Part of a small language model's weights: 4761 steps.
Each number is 128 + 24 x the weight over its row's rms, rounded and kept within 0 to 255. Layers, rows and columns count from 0. Numbers have three digits each. The size before them is the row's rms in percent of the matrix's.

# up: layer 9 MLP up, 384x96, rms 0.111, rows 121-152, columns 0-95
# down: layer 9 MLP down (transposed), 384x96, rms 0.0917, rows 121-152, columns 0-95
up121 012:176149120136160116187094111124129128112119120138105123150096107153156125166173119128127122095130175095112144105137166105135101162122107108100137102132193102111074133152136140116167136134109139138134122095153134111121127133103097119146143109136079161137099156161106122144091110128163112132
down121 010:090129154139106154083142150150137188143126126097137133156148134154132093103082124155095122155110076163104109118121082172097152104114146157162097147096090155152134140139120132134104118100124127122116126138109170147131137105161130122110125143118152088097115127121156156101168138094104135143
up122 064:152139122126149096172140138131099128105153152095082121141129132155157159096141140116106133129149186152145154120121097097123092107102102129114171136124143108088142147119123152138177151139082116140139112103140122089069174104106101123139165110141094141091153152157117156117115151137125116131
down122 066:118110145132091146092135107140155187131087109161140109123151108133111088149129140151161100125105072104102102112110166161099188131154139148153093107127092130154109120155120110102107089138163134099110147167130134152167107150117145141139086138154154116148120114101131100122142118122120144137
up123 141:139131123109138102146176111127150127154132132118137110070095130139142137124154131117152093105140087115146118138077104140125097151135110125196105149133134155127131135150093161132128140152153149080142128106115119125092117193118137074146160127129158140082142116152143119133150115127104129067
down123 144:136079156120100159131142141132143134120168091083142130160163133137154118140153107157117137167134127110127114119064114127074113123133147133192130099148133135129135149132093164106115133133106159095141137119099141134101110115133140111101186119130118160107088114136104082134101114130177152128
up124 143:150131148159137119157106096096137134132126115107162130114108082156142139130143151118151113105122085169113078100139095114132129147168173107114080181127120116196098156117131150123129113128136142107159121119151115126124131161115139109158163128174115124101103125147090100115136106150145097164
down124 142:114208109139110124137104184105106171130092125151099146128126143101117163128115143143104135140097084123099164132166115147157128097153099165129129110137110130142127095168135153122133150115126083123138121146144114169160130127160083144095123103151151107123137132121097097105141147148112088115
up125 155:110093108192113089123127160091162173113131122122125128133125142168112144139152129126107153136144143142128117097113188127135110132124116100151110136111148106132098168148136155163105118099117136096108169107142089152093167103153134126115172095093114110084117162116102119149114156130146094125
down125 174:121130136109101131132129086120144189170072117077120123122128091127141086144110121131145126085156083149153107114122136137164126162124139095106143122129149095133107175091088120139128128168141129116146137117150158152162120144096149103139144158113078101122171114140139154110131164131149123122
up126 015:168095132111069152101148136100085132166139125151089159141146115113099168169153125138141129137143131129139116109121149135091103149143116113162151127114115147168093171127128133150114121150188111139148133137148122149126135121130096149120101114068170082126119162138135160142120139123106107085
down126 012:087158145127149123137106120130177089102115138107148148132128131125149097098119143123123123118148104156119135134135091098134118106132149184064112131134143121117161125111109103097149126125076141117129126101120169116121118162145152112159181152190126168128085102118134114127139123100168174124
up127 115:127124119144110124097118111113187129124134119156100139083085112141083122070106091128137132096137180118162107118153116118152124144120072154139141108125139124158156149139124130141120140145124133113139122124152121170139119096143141136143151123167139137173165172104125161111085127129119070085
down127 103:112088156098180157070136117127144147113130147145135119131128166150126103145107111111117156171107125101126144136137129129133131106116158184159102140170124127111110120172182129112110112112091141176122150149112129095072117096113162125120131121138124120123147115124104116162126072134132158094
up128 011:136111111155101092101131143098137120141116091132157115132137161130130144075138115126130095114166131174108177140109113110093125120114094132143163140163118153109135174145120061152098159125104111094122148123150125133141121131158161073110137112121142137116115057111144154142146139107099130110
down128 009:131118150120137168151099126110130136117140161124114114115128067110121127141108102124125178185113137084158126130113120154166141102166140144118087111097147090109145082102121137118174093110162134151115114148088123125119102132124130170166109151133139148108121172108143079103102135122144094126
up129 148:154129136150107133115086106156136150107085146115133075117103150123137124153151137107110112138116131133163070112114138142107157157151149150190114102130129127124133135085109129121077128127145072163089149121140138155119117121172119109166147133127158131132191134103123107095130149107104146156
down129 148:116155127161154098129137106136116156117177111138075126132098114139149122130117139077137150142134112157161166158099116098139073130122127128131113140108114137132158141106144138169093147101170120155081154131155147134159122109101153131131080168123118109078157128130091108134122148090156124097
up130 146:149127128144128134152083051114148126111098109151122120123091124119136134117104109076127111118110082155116123134136121079132126149162124098095139124148138195144160090169126125146172120136157168103152106122145109150121152148166125126146111138144151147146130125088103114121135127122135129187
down130 151:134148130185165081113111129136145155095122151129187153116139118127134140115093146136114096138117112136171179130100148141146168165130141134120122105117098140144111140089125139158127131133127110091110101140122152135092122126145083159128130074088101107097135134143094107102109160166128141173
up131 134:149165141124093111150110111143122154097127106162109143131122097107121144153095125134104113140128132149114123129106189152125144139116082158145151138096158100099136148099112125155122150153119117162092107121132145098066111114115082140131172136095084144141148181112142115119161175107154112114
down131 143:124084077134098138110156170107140200129136132117144081116121145112106146138138127152121086129116121166163125109157112127145101154082118128126128159132091170144128109144101137141124074152115148095127173147137139127157141141136134119121140129128067120128149148119094155136087094111142108148
up132 137:152103089134104115125091122156134146105091096137109142171137125084105103138161143102182108126097171145115076164144144129134134158126110134165105107090145087160148158127102139107106131139133091106148133137164122102134116132134115087141187135145123139130157118084121113143141130167136135116
down132 150:123107083111100134117097111139115145136115176108179112137095121129122118154117152102140140168108107106170097132094136151121119101108156135180139115128107104128127166104123144142155162178134160146104118137135118093079154122117141097125149123174123122119114131086131092186124136133175116127
up133 039:096076141122109161062154146145167109155093097150139138139146106110085129122111146126144125149120116177106143168114110094119156103132145122177093140129112134119120148143105114158103129129165110091099142147133134160152114128135158117110143129112145084149116063097112163133152125117144127120
down133 041:135154132121172114181099141108091104115174177130094126126102118133154119125157104127107153105137158063147117088128134139152104135147114125126168120127165109125148113124124138119164119129097146185145114092128110097146132133114112145143122129140090164109154187135134097111095129162114103132
up134 137:125136097139149104120067119136161137112136107141117142077097088110134135147152121089131121114180120126098123126118187105123141174135125132129142169137106142164133152152126170140121138073134176122137107119137057117133143138128117105146096111107115118149157110135110166120151172129121127152
down134 141:120126127107143140113120161172128126143162097121090198123101117123108113131125131123132073105117145169165099143158117121167139134150117114127171112101104141132142145117139144098105092130110121161109103120121124150145078115136135136163129093103156178124135141082098127091132156148137181103
up135 126:068108173135143127111139128158166144114148139117117133125108131111142134170124149106121148102182153128109150053109146146130103135124122123135164088092160110108135127102149103145147131082172106124105122143126115144124171088153101124113149105093138120125134128134125191111164121138119094124
down135 114:164160112089153158096131146091104142127150165141135166156126132056126153152155114116129110109129097124152125116196146095104121093129174151079147109163154163146115129122134129127112137148119133139122145126115100126102131124136133096148109126136104139100110139113187111106097130103094141148
up136 026:166133130131147150210129136122094126121156132094110100147134102161127126144166105139124114089110152113142139120122125120131072142111088117133156110142156100132114114105129153132174140125100135149170118100135127125098178148097092147174142122136125163129146189156133128126109138136149087143
down136 026:107126130136093127077139138140165162132094121138136156127157157112126107129079163132115101163111104169072108112127140166116176127148164149112115124104092161114113140153137110101078101115138115117087147146130151127148104091159153101137135142120134125142094088106137137114185130110125143138
up137 160:117170113133114101123108148163115126117111137159114130135139128122120157107125142080135130119145100126137121121151102153168113149118093118151125130125158110108154136154119178123153105090147179124148120098126114130154203121143122115102118122122125184107179117127110100096142114151054103098
down137 155:135131136155119102158104099147106134123130132151150110164080128160132101122122139108119127154121123194128098132131141081183096161138113125150130133106141161127134158115124084106120130122135133107111100159120129095132119152121137150110105168074112115136122085189134163080126127152096167142
up138 144:128165135113150149117115156076117133134134113106127126095093076172157132075108142095156109133158128130159141127141174152124132106163154119144120130108101176103114160155142135148107110118138143102126088103120158119156171125105083092149104147152167126110094121146132128100141135133167122103
down138 117:121122111133127132149117086171130164125133138122119127098133101127145126145086113109087134074134096132131036195123120144144134125127165154126106145155087132116157132158141131128111131148121109133139160184134131151110080125141172121097131107119142155112153121124101119129116119157155105154
up139 010:096100103120125121087142182120084145162133139111110139160145103097088145089118082117124141157093124145159178180135088114137132086165143116137142142125096134096120102117111136174130133148152120118133115139131115124123141094173116096114131101108170112110151104121141167118144162120131102124
down139 009:147139158130100135169128114126153073111130153140142136109092162136141105155138144122148113104141149091116069101110188148135146159115091139098158098160169116141149127154130102066145129123100151135130147125122147120155129126094112184161121147133118141118097117130121076139106109129119156127
up140 019:150126125101089164132131140090081126152163147151085123158149101096130138173152085163141118131134113092120126111141152166107121156129123116153152132120121125162088134098131136115139125101172133128164132133140106139115136123102106157119101147065155103135155189150163144123120148137112089103
down140 018:104146129136145109125133123154187089121092111108151180114115160127124123091114168125101113110139122173115111141136113092157101112136163157075110106128138156093151136138123127124113134142079126098114136124134162129123150140173142107132182142156118147153075090122105146147156112112162154140
up141 153:130160126158152134114111094164110136106124164134149112110098132123108115139120108115186104118138166119114130089193116111126145121161144114102143163130143155092103066112103084120112157127123133125152141087133120130138118177111151103139133156094170095132148096177111125149144155146127131119
down141 151:093119148125108103130096142128181129172085127101162102116142112167141152107113137148137151123130120130165120128072130140165120150115131069133083150124144161126092155113155129120133127117145097127116101081154168116170146162160107114129091146136113143103164149105147103139112121135111090138
up142 037:116112120148109130111127139110120117129103123174087152149132089088165156202136140159163175158128156106113125129120151157145158122116123100111108121107148142104098115143138137159123105129165148120102108135131123133106109138079154153111129126081140088076134124140130146138130151102176085112
down142 037:112131146125142126157135119137148134147151143102156130132110150163099099057133128104084090075124113137135126135138077087099104130136146143149149123147109127153130138102118111099136115116070143129185132096150140119116124119174099119132144139174122148184117158102135137141120124139084163130
up143 144:127090100123114175153140100124158130086149137160116113107106116100133099132132136123124116020140106106142121132171133108128095119151127118102057124142125138117155135132101131147126116141156161135133149148150156141102132146141075131195140132136117118137121128127129124169140152140139117126
down143 146:111136086134150122156146130108097144119163089107176108086119119131148141172147122143116129129160121088130143117136112099142137102134188093153136098154172088128095124099156143106123119099101154123164179135129122140089168127085107103126145138134159118130121133127120112122109102158103152170
up144 128:108139103126159147138100121131159157125089138133126129128130087114088154120120121129108133119143169115120116110114190073133120102145085102127128098152090165150126136112141171149108107162125152136140120084111135186075180143141163142141086161141139147120141146119106127118125115154115098144
down144 116:117094145154179151098140147128132153137124109151121167156143136137105086117091125132116112110064131114109129089127108156114104164122129069114122137122142141145110140123133142181100135133107089120154170138125144115146145124159161101119069103145110112114156125141147149126146106100191134119
up145 020:166132149128119180185172113151151108171115095114153122125134137140121101133153128146122101088140132162144150131135119108128112141097064108162167135165169114148158172152143110146168148138091131113150117083134145166116170169124106117161150131142144138132128137142121123151127121099128121143
down145 019:129113115137122116113124137116115195110129156127114115153157113105144133141094134126113141198124139114109151121129125174133155110184168164101108133085105136118094106138096129116104101132148095173098157128132145103145112070145158108154138149131102157146127128112151119081155135129130091112
up146 132:142138138152111164115112112128137129137113087123111127133109111129157133093124143138156099108106115122112134127096147119147107161100133140142120149112185106108112159115094120134123117144150110135122141102084111076170118103193145153146133133119185120145150135128126078128112196191098128122
down146 134:098140128106128152115133131091129130118123152115175121144156205126117137113111095127087102121105128138081121127132125134108117111131127100144106141167142124146159082145132112155155185133168119122155103116162174139124155163117111106115125116090084110120111101136149091116131147146131102186
up147 018:127159161163147076113097134117162126099115109127172116132090166172157129082145155125124111117174134147092125114117128092113108113111114155120144116136119129123133149125112098091114129124089097118122144114136120106126119128141170084140161127147086184165115083084127121129129121157151165139
down147 016:119108096101120176126144128134089130120137137140114115112165096131109133130121098125133168154088110123157134151119128180136161107159126082156090142104131109147136107109157152175155118133198146117124105160095092137117126137125133140103099134103155113075166172140122115134118137100102101116
up148 127:129153176129139136089145082124135146113071140124150122103129109128087155140149119100113137123142137131121146130133173144107152164123120107141151109140114154179177113089158111138177117089142103155135092118108129132084136120112135131135118103146106117177072092121098126112135150167127157126
down148 124:157140107147084159104093159111112187167127088142130160095095122119158119162150109133156131131100157142128109121087128146120132096153116112108089171153164157090155130128126106110145101148078138096121157113119122134178116092124139104100114133150128102147117150158131117111152126111146158124
up149 144:130149161139191136117125090153138119082126114129150109099152108130129133093115120113171091089123107117139089125148084083138124129123136106111131130152058115114199108138102156162166142130135106108134104135159136126172127161120132145139124140139138160161140122121096099160131137126124150116
down149 153:136114115098172143100183182120114133157116119144117157084132152131121122102102162161125149132108100107130090103127152163138143133149124089122122096168141122121127128108124141108130145140135184160114130072102118129136151093165116146138102127144169123148127105064159098139118108106103143123
up150 126:111107118127149129135097124142119131123150118156080142084129118084140099116173143089133100071118137101112073106125149097113158157179154113119128150140120177173132127142092106107110123118140125127155130134150111160131127167104134109113148119069125153131126168129135156096138157111159127146
down150 118:088117152116120147126143154144139064112171124137154217141150094096116138100141137127075110123120102178128132104123141133100136093140112081162145147159130122107146171110130127107115115101110124115154131115119097122095113165143145115105139146093136151127130121180124145140146137149142128112
up151 150:157153133152134150107128157126126137116117128129120119160125098144140097143102139159159112111128069162112145110152111125182136177121127130108097140146084117134130117094133092147125089117146147105119110070139111138136132199126083109141098094126156115153134133149124150102178147174111146121
down151 154:127132155112116116147116162125114105125105097123112159116129097135134158099114114101170098093122166137171158101148096140126155056159153116142162127129165171116118108149099109104124118157103140163112161118118111144103083099093142162104103139135135127170126156153114149137143156125143117089
up152 020:147126120124093133087108092097121121105097118194080144134106113102167155176143140164151142137130148085106103096121178148122149151112124105099123116092143145125083146139140109118119123120148148111124126118129123126126089132082147120103105125074120087094100126131128129146110122122152101083
down152 017:103115129124140138145127144150136132149147123069142140157133118146096110058122113112083125098141102163140134161142047086111094104126143151169099116145126127153156139092107137145141127108091126116156119110135143135077130146164110116118153142169138146143115162114117163139112130107124158130